config.yaml
vocab_size: 2048
positions: "rope"
rope_theta: 10000.0
tie_word_embeddings: false
init_std_o: 0.0
max_grad_norm: 1.0
doc_mask: false
Each number is 128 + 32 x the weight over its row's rms, rounded and kept within 0 to 255. Layers, rows and columns count from 0. Numbers have three digits each. The size before them is the row's rms in percent of the matrix's.

# layer 5 MLP down (transposed), 768x224, rms 0.0705, rows 594-602, columns 0-111
106:129164183126134097114110092145111141093109136162131136150160106137181116117118127184103106176161161121157193175079139116138130105105142156100133061094099101087137107124076123056160123116153142169088109178167167193092148105091082146133121110111107156112137148097068152100131134116100166140146203150110163128163174093102133071146127167181
105:150192171114097123146057148192177117092158098156174106162115178175098134145123135143133122118157131129180217103106182154151165093162056134174151144143167128133145096123112097134172111144164111147117117123094146100183134123127110139120121154081081123172136124182110071140113159102109125102096107193090140165193158174183095165086080119132
096:130094092147137138156146159125099179134119137107171123130099122129091114128131096104184134138111139101129126131065140167130114136172031104135110158102098203088107104130104139138130149192101111110164163083133122231124134136144087146116092111072139124067167149149147107118166122130053106117151174146109113153163163047074134117119151124129
098:101106111112130185090188090127121159161157202118121084152144095158105048142179108179136117129153081150096174106121094149146125170147191140130053184110135141088116139213102122091141137158118082180121127109076173156103125129136116077113126161145139081093152125130148077193129134211088102138111110126141114178142140090120121063159102146195
099:164187120137155135177077223085109092072134075126161148101101167148115127145162179146088158102169091073148142132109082144147148135162120118123084139123137132157123151193085152155109081109080097134138151160171100148120140106121124093089119143170122100120106194138217130131166157147107140082157131078132137108149153188126121098064128162140
093:078095172139166133158109136148125149095184105073147129110104149166167151155154130092125114133161084160122130112185055130127169138140155156147108153133077038080143160169117190102102111070190162114152130150111103072141108150119097076104132144070161113139111129160097173145046139100128152162077118149155147128250068090175113155118176119093
100:106109131093113139122112115151126146081139077144107164100130134123085135113154148103126164148151100086146156138094115152097112148136149130092161143140143120004136121131117110056097122122153112171123152133118068110080155157107142169155125036116101125056110133118138127155169129159129188070154087170144126177104128091113110068181121131027
100:132118091097138108064077094153136141082105202072153129123116119125062124118118131117143073132087130099092109106116138163158145119166096100107053166117107142136137165074114102092154100160171156127186125146142150162146182153122116115119061128147159146123041080200140157188145131160167105105135101150124153102143164121140158110088092145136
096:146094114121111142144070128136078083103123143136027156097113129170121104111212094070079072188098182090093151089169120060124081144091146130138160161078124094175152146105131125149091122127085162131149134157105138151174131157157153157167049104061132148130099161225143144189082135123108148132140123115148164140089121115117092085117085086096
# layer 5 MLP gate, 768x224, rms 0.0757, rows 595-602, columns 0-111
103:168184127139174136094133074180166123159104190080069105137163109090109095136103159099117117135087156158167105098197145141150098105045145077164104085083173120150119138058144121096115161140116186119091098128173121120092132158115168141164144159184141153218103141167066098091120157118119188157141050113125216093136130091114158146140106160124
106:161165148156139171145080063134134101104096141096121123102109102113212118106145130114142099118079143137129092119136098135231076162153110140102169087091189119095145149133162085137125163164095170110158101178122095090194117133180177082122126164143143141113175115092130218081183115123134068150109068145143175054140118134137133063109162135136
097:133107089103149118146158117145154140186144183115112103095139119169166154144146158103095145156078135130145148066196174169103181061148076125183083130148107076138187124092166153140175140181132095152089125149160047100145081112078107127143107070119110136090195158200170110138141157176098187206170160181117148126125110147114114072150137129104
105:097145142107086141085132107086155082120115121120119104087090137135127135133109131122124071063105121130178146108099147084119132114102144166090103113109122198144174143192091150158141145089120105155097148204169114177111090150099146145136078100144162101136115149119144094166046163145085127129148113093121119104127097119096119152135121089093
092:177105156082169150145122120108137210083180090129136170158147112141143146129128099140118113140185075111139116157120161161083109158115148145138158099071133115144078133090151104084133090118152098146115095163193126082106091059111137083126088112085131129116141117221139180075135137125148234169125150127136136101123168069197087138164159097127
106:151136127162090109114196114174188104160104035135126099167076089113071122135056105143186164134136191169169107067111135157125104116131119151137110119166131127125172162141154148156186157103196168116178119128166173114119111149105124097157141180108100096087163094086083103117175108136111119154188144123138129153116131135168104130138186107143
101:127160136115154135114145155165092145087154112123120090119130110086072139052124104243091139085137141119135127119173082178143094125148116132124154136085118132101125115122088123100127134115138123114095152165138139174098128111096172142093207166169099132169085103141094125140110167200110060176122125178101126127162174137132098120124118101110
103:160124097088202063151194145169078118153115097070112132161096161152159080135156203065164112104098143122094143149191118090088139090117126121109177079151124102100101109108167113106174166101124172113108134109150131126038099155152141141114094100094126090138060131105103133112154125159130130108126126134090154082101135150152120176166157097172
# layer 5 MLP up, 768x224, rms 0.0764, rows 595-602, columns 0-111
107:102133139125174086125132143147139069103124121124156089096094128133101086098129123129135132068157184122094162128179136065162111099137094133144129034178086072144095160191152125148135144149167153101093123115112170106124107096180082087074127126072110094125130100114168104206098121097158101161095167162129104195138075153107103157163190139102
103:150094115183166112097071155128065118109083159171150156145189094104210128147103161128177088157101146117119165125157070209129131168175131170161168173169112112122087128160184189114102107106098163125117135163037142096150122115123096133092151096133147148122140124156160116126129093128128134079104080080123159106140126157087130143107124102110
096:132176089130089104105090182122121152111116110094151122161187132171072175158105180068108084166111177148131155070161095153141113052106146124130148128132104117186125181087121150098133066127144132085196080084152093202144116148127100119153130133133137149158172098141177112135103145151070097162079158082114130155104147101167152063123098140125
097:139065088172139145115143103136157138230140111131103077136079113163141099078091087156152126111091151125082104188085110064083122091141140132195151102099099076112144120106131145101153147006091136154169144122113097130147169089138158116088115185125133154116141129194128118113144089089139113146079128143089136122144126141127148119147138128088
094:181181152141071156135181086180093172136153103160104118144095127150117099108082120162117104115177104097111130123076175129109087151114110109125181122110155154145131094115101131089133125164093142162093121172125137131099155132102099078161107140158146130117141066137102142186193109122145127140169171153069147174068169126105156211136091107100
102:116179158123116123156101077110086106146091133163085149169120161138098136118135124169087103128144065079113124134098128154096096120076130169160070161123039187200073182106140124150106117172068107164088124100138148104105075109167081076113085111128100112135171136139133148126110132118101110165104113085137125129037139086114130160117131087088
097:132159098124055098090111111022121089114125119142108101094132134160144154149066147117118132111141185101166116138159146122114124087147165125131127190145132095124116092152097110091118153169159125119096182080071083129202127110128103143158142215140128150107131143109162099161092134120182087145163103090080136157136122149166066110092133155165
097:097148133099102137158107099116130146120097149098134174100122145120089124097137152137162137161118099148094142106097183131102161143175160079145098120161110157108188140135164148184143060081128126164125126190201060089135110102119119161123139112168115081108151105127163081144176125141185116133154109148117113109153122098150131104085125155139